config = dict(
    n_layer=14,
    d_model=512,
    n_head=8,
    n_kv_head=4,
    head_dim=64,
    d_mlp=1344,
    vocab_size=32000,
    activation='swiglu',
    norm='rmsnorm',
    norm_place='pre',
    norm_eps=1e-05,
    positions='learned',
    qk_norm=False,
    attn_scale=0.125,
    bias='qkv',
    tie_embeddings=True,
    parallel_block=True,
    init='normal',
    init_std_qkv=0.0204,
    init_std_o=0.00385,
    init_std_up=0.0204,
    init_std_down=0.00385,
    optimizer='soap_variant',
    lr=0.00291,
    lr_mult_up=0.701,
    beta1=0.95,
    beta2=0.95,
    lr_head=0.00642,
    warmup_steps=200,
    schedule='wsd',
    decay_fraction=0.403,
    decay_shape='square',
    final_lr_fraction=0.0,
    batch_tokens=[65536, 131072, 262144],
    seq_len=1024,
    doc_mask=False,
    train_tokens=450400000,
    steps=3310,
    dataset='wikipedia_en',
)
Each number is 128 + 32 x the weight over its row's rms, rounded and kept within 0 to 255. Layers, rows and columns count from 0. Numbers have three digits each. The size before them is the row's rms in percent of the matrix's.

# layer 6 MLP up, 1344x512, rms 0.135, rows 214-427, columns 384-447
099:136108177083133109098159129167166122172170110163069151123166131057131115085120141136069153109143124128103128170168029101134140116123162130143126118128123100085168147116145132149125109126126137
098:154143095069157115135083080143131159105145107156065095109119119104152102067143129081105099095103110103198144127123199159167124146155138097113188118129105098210114113078093184082079133142074123
108:133095079151153113166127128189118193128124156133148098128216110089135111118105121119146079174168121140119089108183167088115098121123096104146163138126138132129131174097113084148116164137179105
116:162147134127160114156138124194181143063130149169094155151148097075105132155119169132150116136140129131104196140139128103124130123129115172125098096102156159156124116120162141074187087138088129
108:146081116148189137111163156137103134129143109111151122150111150103150153162157054114164117120166142196071093121103115067115111155153180194074166099096131089139110116185116124201127121170137158
106:124095133133066073130147187098142164069116172092112159105150121110082141093114096164126114150151137151109076157102148140105149112108204122126171136113146137118155087189184042080092176120143133
091:129144166172105115168133040154143139155158162123088137144101112132110147177145088159140134136121194216157113130123137122141166155140141151155126113145062149103079072102094101086141135134171118
102:056082099092113106122121233127130109106133123140148192107115137130095170105104117172062095118185173164164061135105118067101132083171142124123090118136125106036116129149129160128140164070102219
092:138194140167145123121106112187167087163170115148096124076193103160133133126079125136127162135115132226105082102117118114163142124084156149155150092116094104097132168134127180096132117102119092
099:100138119109125167126094151107141129137136090111116119103120121143117079103143115110085073127115129129089145154101144096123137130066150134130115095082129117143098162131128156171151199158100082
107:188128135167135111131165157151134145121153159084144110125122129141098163108163139083154152079150059093139094104116151102097064157148151105161157162145087094106127138078119141111186108141095051
099:120164114108144182094157176138156109075106146134086114122151123125121103160052187138167084106104152161090144094100130084174106132079126186125167116133193156185106102143143074099116071123128091
092:123140181119132068072076075133132115111112114156094117133116196154123109097141099124102089075208140153127115066131071067084116100120132138083120097127098130151112157129130130201134190153149102
085:133126092097103159089193204160131095064125079122104173128130102163124063160122111079141148106197082150157148117112106092089137091130153155071123115152138111079166118141104128134150091112085140
097:136111086175146132156137169119119103096134132108150131181180167137137208216109144119105151119024125153090179142159112084109125149140099112160149131087179088157172182124167113117175097098134087
099:155132084114128166080137174158136150169164145159042160110150188114163199154113187170116116117163126126130123149209103159100159144147104186091195125124119136136133143112172179174117127149130088
105:084145095117145143189157101114146157133134123140115166110138048114111123187136146125162132166129128150086157111122134147109150077151171123111110151112115131104103100112121128216124135173144126
100:155118136129142133109142117104122121153123101136084157103137116172106126135124166074145069103086124103087132139137058103156128082096117158138126111168110123101136148136190121131123068092090188
101:127143091094087141117128182097186114113128199148159145174109142150116120159151130151137145101153107100196138100082120102132186133207144201162141155043091133162176125090152131088223125177135131
088:094151125081092120162132082058133143090170133132112125118143093108097150163156160114101112216133100147144149098099160164135108154106132117101122149141162094143114148149106110208147103091151115
093:173171099126193132111121086144089076142168150105054127096151164112126080197152126134103084116142129105095144113098181054114117158157118123102154113099128130126173132209134070152066115080139192
102:129137115102141102102113127166111150200109160114143106154122126125088130163183102176134093203107161137163142144157139186133112104144132136099135148140138084165122121107082110166182058104115127
105:099110141114144082176114166166128142207116153088163107204147131095151121129150120109167145117091114093067164139087133150104174105161140189125106154088093072082072206148112160123069080079104135
101:081141123120137177140102073153168128139140112112124148167062086128152096151100112146141097089177138134123098118181139167162093097136132125099078123104139127115070138077129108079202184173124114
098:114133111219146165122106140136099179125120135070134183163132131077140071139105125095135143130082156150126116116140084158103072147185119096169127165153177099150136139103113138176079148166149133
085:120160103145099135109144090146167111149083137122141083121154132098114142116151138097114145077149115068129148153133131119175145139120111219152160080171221108117163172083176109146101111077092109
103:129102161199102134086163148143108120150108082029114161140164136080179149142180150107083143135071151086125108157142101163140160137117137140171134087171118131137129156154154127101123099156102120
087:102126093167200109149174151175102098126070104044124130093121138133099121069091152132156072121088110117110084113131133130115095081121198132136137073160161090122217123225134147177136188105156131
100:112144132077107093057068180081146139152152125144148138136136076075086114105158123133087105160160169092071078131114117075130082135106071104082108166067161084136066157130155181140110119147155156
097:107190163095072105098136130183131117125158124117133178135127142135140102075163110102104111186192135123081083110146136082029148161131117114134134149137105091091146186160141121136124148148154101
099:143150177149131124217148172212153186172112167089107196181070159143062163104123070106139146121165072176107194130102151155080098116152156116108121056118116162155078149118040091159126164105210131
098:176114124160135143105107166121102164122114123167174102126156090102124116081156140120176054150143111136201086084127087146141097151070142102102145148140136123158141167104123135164103112131124122
101:133085162123147163091049153127187106138138090102178122116103106181125135163116149144083135069147107134138152180165164143102128140146089097106086055121148116065165100114144088141087101121183108
091:033120124123133107151125116077133194085125176118126166131146091181130091180138149073173164064106133102162144121109107130118111123172064094115121136153175141142177104140135155089106079149131108
094:131163097113130102133105139124080120130096123084149120064132106110152139138198115133136049135146162142134106139134096195128104141140166124145118156152142093125137191131120108157064144142092137
110:091137131123144132109097134129101120100168099149101169167089131163136116187135119118138104112161153117094119093086139166146181153141126151116066164119130101184110121157196120044063166089138080
094:123079121148185161089167117113174120112164138162102207126131144135160115151157144133103082110126098157135142125131087101193132155118070157183100126072100139151143131136164123124180197123118153
096:127152132055113117173097084107151102089116145147115155126125160150136076151075176146125121112050137195140121152140059137157170133133156123135070069136103123113086127148141085141133121115091055
098:069139076107136178162125140058126144163124138105141159137122108174043106103126155139128160117137104096147130096112145113104182118042122155133162162097162120154126033109106094106102133157105149
107:146110151144098118176243101183178085197138163145117138174113170098118112186128160138122170054141162179157167112129159138137123217129135034096097137101157122085122082121101183164133125057110129
088:224123123134160130184128110146132103180115082100069098168154138086167108154098143150151140122145115125130082091141159164182112104084069137119135081174188109092136128145137056128123162172127119
101:103120144156159119079104143177110091132171111122102088108122138155152172113175092141136124122120066118169126120170154119129120159118131120209094150178131105086173112130159176118128117138140105
101:088171121132104146121162064113063107129095142134093121147149048126109097113114103144114204132080111128162143145139089188153092150117147179132162058129113138146126162129072226155118088112140191
106:103147117111143174154133124174118192104151168154117127113130098084084181065142132183085131148132133157120097193125153120141093072132134136113132134164103158115119141145097090133165111110160192
109:173063157141096155126159142130145157100150118131111089144147056140163095115171120105151112187171081088108215124163140157114109115155175105110137138116156105114097091170116117140115138177155124
101:143108092147087111128107159084143091087105096152126099202135169132159132141120191128149121117144071082077109108165151083144194082154088145145158134149153192149102100101168140101146128145120062
093:148189116137065129100141103173187124147110144144119131170127124104172138156116107086097141060168148117155113110096109104146128147157118167105100119079138137162084140138161188130090137136106116
110:119131110073148078164125115137133125155126149124090139153088130071130142167117167101132128184168191152086063110171135158157051140135069074064072187071102128184150146142125114128143112136141128
097:103105106114141125146136086143145127157101062153133116124099140141166104144167124171084105126172131118127159097120143141145119145158122161163068080119150055138126050124135136116130140116167123
098:202136115088049114116089128122143095110065114135129143107135179109087034137129106160111104123129139156126096113143163132055160113149103114130136128123154148174093111126153152132149147151169082
099:155102137101179120112100167125090101180120120101120163141091130100110152151105124208154096167096171175141137160105110113129169131142142163125101138095156130130150103068150134112120120145077071
094:094153209177093104115065092114148171115135123167107122110118094082129154144177134107123185229098163144131103152129119084160098152180115165174178123091164152064131143104100111184143139155134124
108:145158094136103144108164085165140117136093138160140116126110127119124165140140101091157131126171118158136147133087115105130048103127111169065158180117103152164138104087083116124076129077160096
096:160193167134166112191195086150131154106159134155132114091075204102128137078205090126130135117146181162145118128130159134129165169110143142103095105130111082145097135147166154113096112158127114
101:122163165171111202133142136087110129117148171108133095050099112163134179141121142181129117000172137133162169154121113170191129109147141137099082068139087125100073131116120148114114093147125133
109:099137093137151116114178070129151082122095049101151100067115136080133112137115104120160134137123110097144152158117144095138112137114124130070163079103120182133147146090123159168151172169112057
092:193090105143139146131092133082118099097178117189137144137076120125137131171123152108185103124103129064099064170157151128119141177154091132144110180098080106102124121110109135101141133126127086
103:167148180111129140129127106187095146091068166149128122149150100154127110108137134104141111157157203123152190110142055164142159061122116118134162075093149152094092130174143171129116091103103097
090:148085131113121111170186120140091079156118141124131119148140166124140126239098114191132147167144132154152086118125172174133151085164132142130114163150104100118134094127103151133113173136166164
097:132191101152141135088128182164101193172132136112074142138153081120113099083104150162151128115143079135150073127156148130049167136118178175140166184005142099202143135048073163153176145114125147
094:120124101147095133168152117083096098146107170082107114172095081159105139115126127139193119158106121137118126146122042127089181154104150124176154111083078159112147110081157101128178150063077126
106:166162127128113138092120088122138113147106143116112124030145170122152096186130107137183122164077165163196148191120134123125064069080081127178138099058137093175108137152091149184150106151110108
098:110124117136110090111143076165126110157135088126172150083110165130098119138115133126192092175133061064186161152177105177058155147103065098083105112091142041116184144146151160157153148139160168
096:111121127109095157153125093110137111105137128167158130150156139093129124177160087126112124164112163149117210120106146113201122136197109128090137154187135118119149175116155085175163147086128179
099:103147105162126148122123154108124104110158165116135123159160136159176148097110101172067157096165116102092118142169084184141129116165149148114150127149162089113101114172101112105147106146146117
096:142132140106092143103138197082150153100124151126156091145117128152140115107154080153097091074164100081126183169161135090107121147070105219112108148078119196128142108165103064139152188218106114
092:120078148063125162118196124137134128138140108138125176063130140108118103158160123073106176116113162080081107102185119115105133076093134170144105121082133104133107146120116136125122146179130158
079:076161141139137129160182130091161142175161095126104174153151090153137155093106164153145181131113115102111119084109103140153125174110044149130151094091137100153170089096071169117124127125119083
160:091159125106121164115144178113097165126171172162178166119147139138133194147096103182133126138174118078126184132149148161084129124155073120178145180160140124132127122154114153056153228130155116
097:112140131127097100147085077150120123142114145162157187150175112139096067106118118171120074118202121174076093073124115080093185064076094135079115119131157088118093067121122147123062148133094122
095:164097085136131147110159122190108129070127104120115128112122132097169088130091149104071175129164148147118114113107164083116157232138135143109128171106108106209077107137094097144172107122123127
107:100195097143133115133143097155141141091161096150153104119090125099144126046060139145127103148112140074145101145100051159135168141136147108145152130111144138076089115159177136108198190129092170
088:102180120152179138154148107152079133125096104118120145155188121120182112117166076132181150098109132084106096173155114147130140126081147079112126159114098127143208180138157107159183096110197190
105:062105115131122150091151096119099180084134163139165107180139102135114106138138169113117134111110072109147116120128123110130105177092149133139194143162165106077173114104112118130128098199157126
098:179130107184109115123151138149111133092098161096169106142140185107072191172172181084163137095099119130215129124142118142133123164137092132112097129112092210120126084140167078139069134119141126
099:113126133197149166128185167078149207119095121074152120130218123166108141102134104169159167131152139137143097147125105134115045054127142139174111140101127118146126150147141156176173119133096117
085:141077125121133092164082167167132091134093123227094115157151135120107135198158090167104125101112125103108143148165046143180086092140108129160079094122154164085120219117096130118107096115127134
099:092129108191142154159122121136149131118174157158078154090143089124110120122134123122086134176132186148083122099079163160111180127171125118201136131116150072104131159100180139071109101173144138
116:151119156151141071150124083111138146123178141098176126109131119177141118106130098140150136144116131095086146070077157055132160129144134167086123087171138114130106114237132147130151103119133172
092:093148096136111148122107101107172093098138141123133167119147164076155130119091069104162098111082100171158116113183087079150175148144184134134156166135136196167122128151196182071169088114139105
100:072099147148147202166069149144095144139152151090113077148121200050089185139180121103145148147086179098109128107185206117151088174098155132129144142097055104090132173120160095139128116130163175
100:100139118107138141172142104149107085132088098157131099141136215114083142114110069165083084068217145151084125126106128087119134163133135077144136120140125129125110186106106096127109078125115094
103:150157148102063089188099081217124151156157099195155083094157142079125096099062150196116120129133131117138060115129109106185135086086068127121143106156108061105153122102107068127085145128151075
085:104123138180118085169105113072117198104090180135106156117151102141131119142142153104137151168079177110080124105130063091110089166155113153187147134174115144135130041107086192122104131100121158
093:212188137140058160144155125140145103133138143082128089118105090107128174132161096153102179136120128145158244146150071142164120195148183077191119113145134097131142150131167082173108160115199108
095:134089168178156093150116131105138144126231193078112174108092139171164113125113113170126128139119092188128112208159103107125169129058082078110120097097072169168145177127123089083166043112093147
100:090123176143143091142123122132165104143144111097101134073123119065128181121148159172133168192100141131201128145160123147132085179161127147149121146206155094111107141107067187121180119131110136
090:182089061152145102140125138106107089099148142081158095080152089132109145181139150087135099106162167153119121179152118093104124107085105134156117150181082145171090127133153133096173120178149109
094:143109173124161161150102150143060157104153168116109138137118120188150150103136142178127117122102089103131158111150088119074113152127127153091170127087076119089082129127203127168132146182172088
098:127104102121114091085078163142133171211142058151111099142182107197171120146144116065083138122123166109107144115128127100115108108152188148152081161170124117122167101132114109155147214135081139
092:088148095163098091128141140093190103126158109090148087141141134108122133057137148136123179128107090110131082113088097167162122131067119099110154134087127066096160085137144148055153098131096088
096:214117079151128114138167167107110169104064110123199118153139161146104092112128147147127126142118079201117109158129185089131156191124114090101031137142136140155173113187096138094155123110142088
097:171143158152069106131079110066118100147183075150152141160114116082098125175086149120157136136163112177117117095124141108112128101127146112146125145089118123147088095109151072105108091101109126
092:135119128120083133141104106167111094128142138122171147154143089044169163083077135117110167165085126124120089146121119135182181156128134071112137126129090189141085142126143073130095117141130115
094:124146086108108072120093193123158144115120142138130120120145117105110116116078149094083133142113128113082106180140096157120177108154129162102113145089177172092133138135128139059107111082089140
098:082193107129191113154163156132088177185131133144149123153125153137121144103166191134132124113125145179159109121099102134088091144074120147070145145105147175150193150150173120109103152144135175
099:090156085068134102173133148144123094088156197158176127075152132145093141136152172110092128130218129142061101098113143176127125113179209104112154134121162082150115097086151180140176157154131190
098:137150158116147128172066135092147118081113126077151125114173082121135127111107165124151140113147095133111193064090134190158128161105166150154145088137150135101156162205145137135051106141113164
097:167126125080070129112139195123108084144101173138082187134110135129111023087150167084139121164146182087073097150158123095146142101039180140115171149146108111138136173115114117131104140136145050
091:124127149109147147165100161146143087146143199108148157198123094089109157165138104176123155098142131095204145129148087146135120098123156132129182131132064102103139096107136171139171159089083154
092:136093112125106120104137107104142081133117144097103127101113124089072144121147082126173132085130130105140106146199160091123115104127101150155126132201157119083152097135155104109151130115113134
101:158113148151158105112128135098125139063098106148145124126149044187182159087138145128140158146169129126092166115130182203152112067102074130132170100146182148103100052158135180072102133137107163
104:159177130140163083097118181086104143155100142160122167171107094168141115140077079132162159069119166128123117143095119098111063106104114127103138103124108122134152161125161108123183148170132156
101:082112117186147140145160161119137141129088099134096138122191109190085097142122151133139137025113037164142085133109123149114188089159096066144139079151091112123108098119120127141168085174099086
089:051098158128098160141144129150109099125098111119151121173119150071173133119138179090080137153175148103129141139180109092101101131140110060099158123123162126165128090113115081127185123131123160
093:117134124087136179112118125146139171108136105152132154216139103158131081174127106171133111062121101107087065102148188097131171143131108169150125074145128089168074088153089114098152129138126114
092:120148180115092109128089099109183151157113159148110101159178107153208142086123134141113088085139113115157067140096124133120135124142233142127118132153110087096118151083126136138066121105120135
091:159145189177109125130119097175112052128161130100099082084105064115143093132157129149184102133117098107083188143170104100132147142145101147117146167143068118130187172138101052115102169168122192
103:156104192127102117173119124071116134090131140174160119109145047191121141087104130181147077151136135139073102129127062131162136127128104167129132140198114080167077150176155140128148094108170162
083:167115111096099125070125181127100147151183139105069134122154167141143125123076166138124186149150111187123084158117111118125118080091099102136123118101176095109158153196095125143120117134116104
092:137136111090110119114090088151147118142118119127164146141161086043103149092171104051142112108149120121157114133157155093137106093119152120064158102113114096125190189160180164108093089126115117
091:105135096157181161148070142100059138101093128091103088054176121112119124137137108089076123123095110194110145165140126121068088160129158172158119106181100090086110096130088114116156175170132136
097:140116139135178117132124120120169096156178174085095152093089113148122059116116134106157166145069171078169104084130090104185107139109145137079133104123106134119125120110182174148129164124092162
093:058174159120072143115155151072106099104152064092237093157097143134104158194164131056191067119151114111173156201109138140096100146125152087072123080185159123164098159124151134151199096158140124
096:153129115160122109176124151143158122136154126106173126107120087149134120130137139143147123120111143129130148124095158128144136121117094150153071133133134158166164138128159155101160145197160114
100:145126118140112138123136137073055149154117176187219059118126165145135163099133109150123132139108066142131161081089156174157137076130182144126132137167105137137104075145143126090128141121171086
100:135170112117187139154166187192109162170179146145143148111172167081075156120108129169137174117126150158139150160108158123116151167100154133093104129056163080137122103202162138139101125074145139
098:089157043134171102140078108125115167180121157103129140157085187119110157128131146117140120178114109128190115185196113152145105136115124066120066057122191150107070126165120077170147139144099095
097:163068108163189064106172095075135110164118080132159102121099149167137132062154171100117112188148146170122171137166158120083164127070105065144111165181076132123136130165129140133112108214177164
101:106095127124134122117120074057152172121138181153154158149196169076138168150144160172108058138135087128119116204140102151072121110116156161123140129201109164174153140112156078131139182110170143
108:148112172140119140096103153124098069209112108084140095152108135110129118190125187096100097119114112090099141072111068093103074109169119096101189115113142123156104111127121110167125089138134148
109:100168125100078120131162124163099149143141122093155143126104134137098161141147061113134134123172134149147096081133150153181051190111118106179114143093106149112130129127142139134177066198185142
083:130122155103101086077086102040132100160123143123099056166113101116128117103096114101134145127136116136093157098145052112101124123125127135087190118178123183204136130051112036150129102142144103
106:132119051071175100138151092100132145122137109206110139089090108153147142109146161151166085093068114170139127080125148140120184130158122061081091132147103143071134124172174172147126068154117125
086:146159157118115092132117093133143127103080119148136074147073187079088095109148098117133106153130107133131154200107133146092137125119093126144091112125083138075101117117129141058158164136059086
094:160194158203102142098107103104144112100187141142134185131132054136097100148123153135198104080117114119148114177112146178140125164148155102112160129134129183120113112163020082146138153096126085
095:128098152117098102125117096102133122134147119146079118108072146157155095106133148165133166117098121161097132100158132104105133113090104156103152128162102177104105146182095115200129090150125102
101:050101171102124106111113119171125141091152181152102147130171120203097096137176148103122104086078162148214137124122135102186135102148177149118110159128014141129100116115161077153132081131132115
108:109082157150132156152152144149115128076091082156093155144141127108115132090068082151118108151124108154113138117138083121118149138102151127139137110128110130111168148059091146121153173033080163
098:084113144180100097122091173096097153109126122077214103114132168075165100063157066102113115084123119138104142094147190103089131129101171082137139100127136152164095122142101074101110171125105115
102:129165166089144142095118087111149110109126163109137108159184106137202062132109080121131123124094116149116149183153096236086125120156155153100149165115179145159092115152139108133165122133122150
103:150167054157099165161127119122139155186120138166172104081160113134113121084153075156124115184108102156156112151091113155161148173093150058129126139152113136101133136168093161093110158141098110
101:128065170135169174156151164160163123067149082132110179149109115111174104145138074159118115133110112160195159156083128164152154173143141087129148209100108114085096138127092145122095112086127133
106:172189152136100117145150135114150068079167156145107090106128177155097221111085178157084128131093129092143138166124098120123084132229117140085129065139105158152087116096136143120154122130171077
093:165072158126142180146103116145094142185085150137062113141133098113130112154112159149171138122118132180103165081131174094133104125146172191081153081112106136145088109157067168134154063148064109
095:088111152077153185146084122105108125134156141156139141141149057092106145113172099106151148151133126150106139184118181176151109103149153142133093130087152180087070115127157111101100136128095117
098:089132150120183151122125067093072129181118150193127125093119178161124126185204142109158155066099075148183159138182120126183116156123141120136149138175127133104112116092089118141184133099166215
109:190122112143156193131126128119126096174169147067110164156133165130096153156194141106123139129121153128129095088076109146144137107079144144148156114213128120177123093121114177116106088128115143
089:191172100135042135109139131091112064158138077149152167159124092116092157141184117181119085152138108150154115071149079134150154166138143125111109073112129084154106070117196144103104111156211078
104:124121142107145107164158138137057166104141188095144106171101154172129124227107100142170132138100082136129128121168167124102095124104080089137187190090150120150090116087117132152163104141183094
106:127138115069110141120095080080079122102145099196138080080117099092156160155149198150101103141145179107160062155108156097138109119101130121094155148090130146126133093079108090173081127176175041
096:122115148123136190137156133160097149122111113131099128145128132117090117129186154178094177139106149124131108072138146094102124140135116094167143123085175100083096138075124112161091077098138092
099:162168108121109130177181144074103116023093082114111108148109219167120113147094161106139133165105147174144154124090141113058112119144108184160153125134184106124113108112075095184138152089130158
110:091113140149129126096081120136162131150143167098139106108112122155079195097081114114159109109082117214141255091119093162141118119071100132141076149121103079063189197109101128069055162097150142
096:102113092153139101114224190101119160115180119176122115149129082164131109114150134084105158098172117103118112161153131179162091146108137035121118112159083131121114143136160151087106086116154120
114:145063138117138145155123089138147128128096142115123072075080156103173175132185114151158090142174108108112096136156137113144157150127124148159107081064139132163134027139114167057145168154130095
096:135129153125116129171142204114140164128194130145111172152159100121085130185149098157059087146058163139167135138175122118093116135152085095145111149124165071148100132148171181153141120115036153
095:156145154046106190144124125166152123090152156117126051108147151164096104097129094105125201121120107112125108148111127100177138165139114155112094181134095162148160137156149104140152099115122125
099:150131113150075103084141093110119128080161082141113123087097117183121134161088165109094113159092132167110096119158139112153089115123133136145204125125135152054130164137134084119117086094178141
107:109136097140146135128117173117131116115144149109135099186174143145127191160136136116110124187069131179110145169076138103125096097133091165083106157104127141128030167163123146117087197110112055
106:110088078123149108156169115111119184090120184156076125163110107115127161161133161041176111140105125144176140100125090136129142128125103176133143131120119158126173163148107128101119136145157112
099:156160133103123161074143130130094141172100145103124082148142135111121111090135204135039162140125113144161186150143136080144098106099155100161094071124067134138154146146127161113110137135144178
102:117188096146112119118153127140142121071169073153121126142168078123107187179048111048094132188175139103143153200110021144106187169166105143133044122158134133096134157189154161104144137119104110
091:149133136178145167166113106119132177085119091127117121111072088171127107138137095116137128160146080078123084141078157139102143083143118097159089147088114102069094084127133120153085088156086181
099:183151196108086107095111149131142182120151142178062135122195115155093111126147168107148222129126198136164159173169068139119064127137117122129163108177101127090131088163151130118089117066121093
097:113126126095098156090159170119136131127201190140118110133108148113144158160127169109152123070101140136115185182173143092172106174133171145160101146143140190087131144131094045145091121131164152
094:131117108128144075093176165144041162117102122116141128127201133141157150104137106110145141152141162163122110119112143159146060110079091034108234096156142126140118131174095084138179125131117114
099:172130105106107153090156117106110103108090091092057127181122105139138135100145135133130104120126140146122104129155143101126145137150065174116135102105160138142093138071121132078157149148135112
095:118127081092112146161108116108137144133174131127091177157186135211131076169131157118053118116128104138093107137055075107080104102186114142057153097077157137125102112134164140147126138053067163
116:131161107150101094104071092139106162133106149132180150101054101161179163081089171181113100145124174098156094150161118110130174130100099119134127127142132154143059158082129150139097140131113102
102:143128114090172131112122079086169112139160077138106186172107126087097172172129097159108120117143149037159130104122132098090122149212157110166145075163113074032169114165115135100125096152130161
108:158131079128116120091147143142117141095129150229113099140126081116157052096120060162133136083058154165111078096142070188095119101043164119145135099070094067083149082117126090164075128160150084
097:147163166113164137125121124157122108111126109145132103145122164140101204095134090128192126112156104157152196171137077073141151191142104136123107144172189071136100114112071157201142095145138093
094:108105140132092115099097115093142125129115170131097151096151157105100158091140090113019135183109082142157103137166143130112116202101100110092155128088150082094124139094079163129168135140133147
091:143110096137061215150155173130159107171078180109095164144109169089094143117172152082066128143198116060137106143138142072073130189096182222149095109118105136108113186198113108151130097146176073
105:119145106135163155102175133137118146160106131182092152149107148144105138147156157094075085077094167159114121143134146209059138144133161106164139164145107147115127145109109069132123151094136134
091:135120075076208098120131165103154139066087155108104200136123101106121074170112154102117158123099123149101155171145127172147075103084127180171103099108147116109169141122107125135169138158131136
085:111171109124124134103077129138198110121096167113103143090144122128121144138132135132163156122085114068109159097120169142075102130133115094124074132130088150074159158123144153125125137161094152
107:101116189126155118130108083136148078170159118161158091116119082204129076050138110149175146137148137150109136130175122134157125140131137152089175114104117089091127140132084145164126133111181208
102:183133144102124177131120137123052133120090144144118126128114161092165148099099120128128152107178115125117129159173129160145110136138161136115075141094045128103131097064117169124071107143139164
096:134116109153164111139124078099169149163154115120142076081096158138179140093077115108159196177089178134166150167143099106100132137108081118140155094082151114115145119108153174118109124117120088
099:111115184121074126122108159160116151081164158124109105090124117091091127119179072159154112114144084112142106100125172164133120134077102128136172121116080141087144110155140147125117084172166161
102:087160082115129176102212136047154129175101130118126110138123154145172193162124134144058099108130152077135089166112128093151155178092106148140107182106096142152157091123089126129107089112097126
096:127152154193088117126129151066128109124148118171164137086103087120105173158182154223100149130070112068110143083129123092135087150112113068128131112152085125166151137124164124139149112148131151
095:162148117077129119115119055148096172130107088136190112159106060155068195154125125113115153140113218072101164180146084124053107189109110168116097155170100099160194114141183134132081035110137145
088:073114088135140174138134103133187189093128142153176139122152143066159150131117143134104176113169097145116151131126171142152149147118134141147145134136107144093156126141106153127143105089104174
114:089151166094180105114098114185101131112114132215096113116076096148137129111085139133181108123130081118106165180141188080136105116179079182157159121105066071140127103167092093128130146085098133
095:169121090102143192116157131136129130136086108100102153150149140130127105178134122114153145166071126064166070151079094152034125189090104086149126131079170119126050138028137162076162087189095135
093:125124126122161197119111164134172192149088074180113101174146115104195090120160135133183126107149165185158115123124133095125104150075130091105120151073118115113165119139158111117143116169186112
096:143181163126068126128162149177070116112130169062097170179123102125109067097179178133167107158156091127135098145057111073093123103138160100124146133167107098130119131146160143116198092110099227
103:165081150074122092095104102110079173169112171159123165113127140100093083118098117113123099104175082146104149088114117123156166132138145095059106130152124136159144144061144130123131139155142117
100:141142124155117150147120092152163191123112076148126136148175135157138091111124155116139172161140119155153130173102113073092120122112161134145151112156203128172140088163148177131109163091065084
097:175097143117151145133129091096133086089146104171150112083106080163119144089129103155110123125086136141110127185120114183127125135159126083151073136090139131136133104099111147067170115112110190
091:150093136135159140122120121096096082082080090176116150169141098148125034053142115183133079157088099131125111182136119135110124129137117100145110112125158112124157101109151103096114115087115094
095:171130139127187121139112036063128126080116142127131118123127131109130125124133148129082142145117101146143147156109139155143109080124124119153114173110135121133113172152098101151134125098105098
093:107125135104167142132152151154132116121128132135104092100107158154130067082109134124100166140099167129120113133138176152143157110203118081072127121136090162163139185047149134107155084126170180
103:120169091112116178086045130136144076170094087147119072112146130168129120095095135123052141129102138162072179117154126124140086123177108084124076126205109078183151151147095096130136138067158086
095:101134105192147119171135133132113138152154175157153092160113091130070143146178146138131138138083135170152154112171140197105119080062109178145126148117105083112131109163117103162201166203069145
101:154046138100119115163089097084165115120129144128153150111078124135153102086123095210145073138132145113139173090109133107163117158113172148127179129095152107121170138098087155088126119187159124
102:150085088106105106090136130072128181133133099110150072133099142178138142143057082145165161164118133122179160122187075118141096110134134111057119097153106174175159171156157168146156144142216118
092:201137144142132130146140075089196078084107105159149102150159069113096104105124163113082132127091119121148066116172136124094123157115071132086125070061146133079130135062115150197103208143185107
099:087180139055137118104108149087132173140155150096182107163146085073178093163082132150086128162099181128124150126151113105143098108100102162169078146165245164113134130079076107116128159111071161
102:102129113166132124165159168126099125089080178126167151170122113108097152166130060101132092110128101121111116140060112126147121143141134175141093108137134132055125138135100058149165115119106186
101:134162154163052114079164112101143145142161140122100131159151148142187168164081164165122142109150070103064157180152114162095096140096088178084120135088171069104129066152142156128132145145150113
095:109165165097123180154166108102059118177127129111087072065125189153194148172059086068122169167106122153125162110140109087122128141140130142125150092099143126122134140136095125160158171101076113
105:119161121101122164114123163073189104132151142132138174042113105129177070125132151152112084192155171109168108165100122096153120092124131146118113126115159116087161142109097153104123069104146094
096:157111172106115095157092112161052188117104115126110097118182156108103104118123139165157164159099148107147050157116088167081134110167092084114159136116126137112125120153103139103080139110133155
095:124150100103158127151116168139142157129124104129138118122183102133102122169070178124122121170159155175121128183097109108130121123119166108138163184215102176093131117100139125096082136111128165
099:063165098152098133160081071154074129136145113098119165219106123121102090132152174123147151121162138140112152181122126165143139131096182065129120096091111114202184202167127105079127083213086101
116:117118134145135138074110132214109189129126170147125140155107139175167134093181105137051137125083089152098095119132142108137118164123132089124080113120175095128158074208127188080064126151149103
105:080113169182085186071150176126100156159139052152126117104115119139132127108140130196078115130156126090168102153073085075065139127129104059125104132119152135109063131186143182193102123061148156
110:142052098162190125174162148148136085136071135130106103104125116142153105117162174142143091077076129168141180143099135137110200101094124142133125175089120157163090099105114127160189110144150083
094:087164102121100104117123169124182151100137122114162118150134140157169123085152046184116185140106119102076167122198122133113151116097085132153126133154130160129183103188116123154152120115118159
103:164154134097143146150148154103124139104162163113156161119107116064098141087151162081096128218129129143151083133108110137114102110090179092090132157123151140130170104136155134101126095142070135
093:175143161139121128090094151097127101175187153132117137142122131131059123110118107161116097118113074019062094158150163118093124074092114105122111084113122120140122058123103153120128101180153194
084:123078126124103129104118092060095134147125135101150174120105114097127110130159143135054193105137167205117121110120118119125092103134175125136135156127142083133172115162128134116175173158125151
099:136100098063158132128154158134096126108140142149106083098154109192134140149108111110165168102077150143093122117139152093162129091062158112146138171145122080103108121074165175120061117147168140
100:169112137163164150128173100137142096152100179163169098093171169090143195112144163145172098147096104137169142126134140136083104062200100091124158108165172157079149032109178134082160139099138039
117:142148074089084163118158066102130101118143144190157104126123132090153100146142117124133125112182124138130124111129123162122109120109102129176136143183159127112106102131224158087147138158114182
100:122151161136118128157116130162147115107155136151076144226145172081130131153142075178148119122139110081158137113141144159131169124158091127093156115100105074187122132141167083121104146133147114
104:094151065190092098151103117184185134100152140115114203108094046111191119174147077105133152086172061157126140147134135193137084106122095174123115195131123086100141107138091121103138131083137150
096:132125145111089155201181137113099141157191118119128114160163116151125152221116088098183099117057115196085146130070108118103121164097075157160099088115111045170145098106108078146109110035155095
095:103121143113158158067105136106151140145140117107131190097059175116070152125117129136169125161131121124081124191088072128091047087108196125143125093117145079130131120135122134133151101113151093
103:047144159156144139096136131193128109103123113120134156123138137132113145130129154203130129128117093186119141094094106145121150131178117114128148144063163186114158086114110167118181179080123119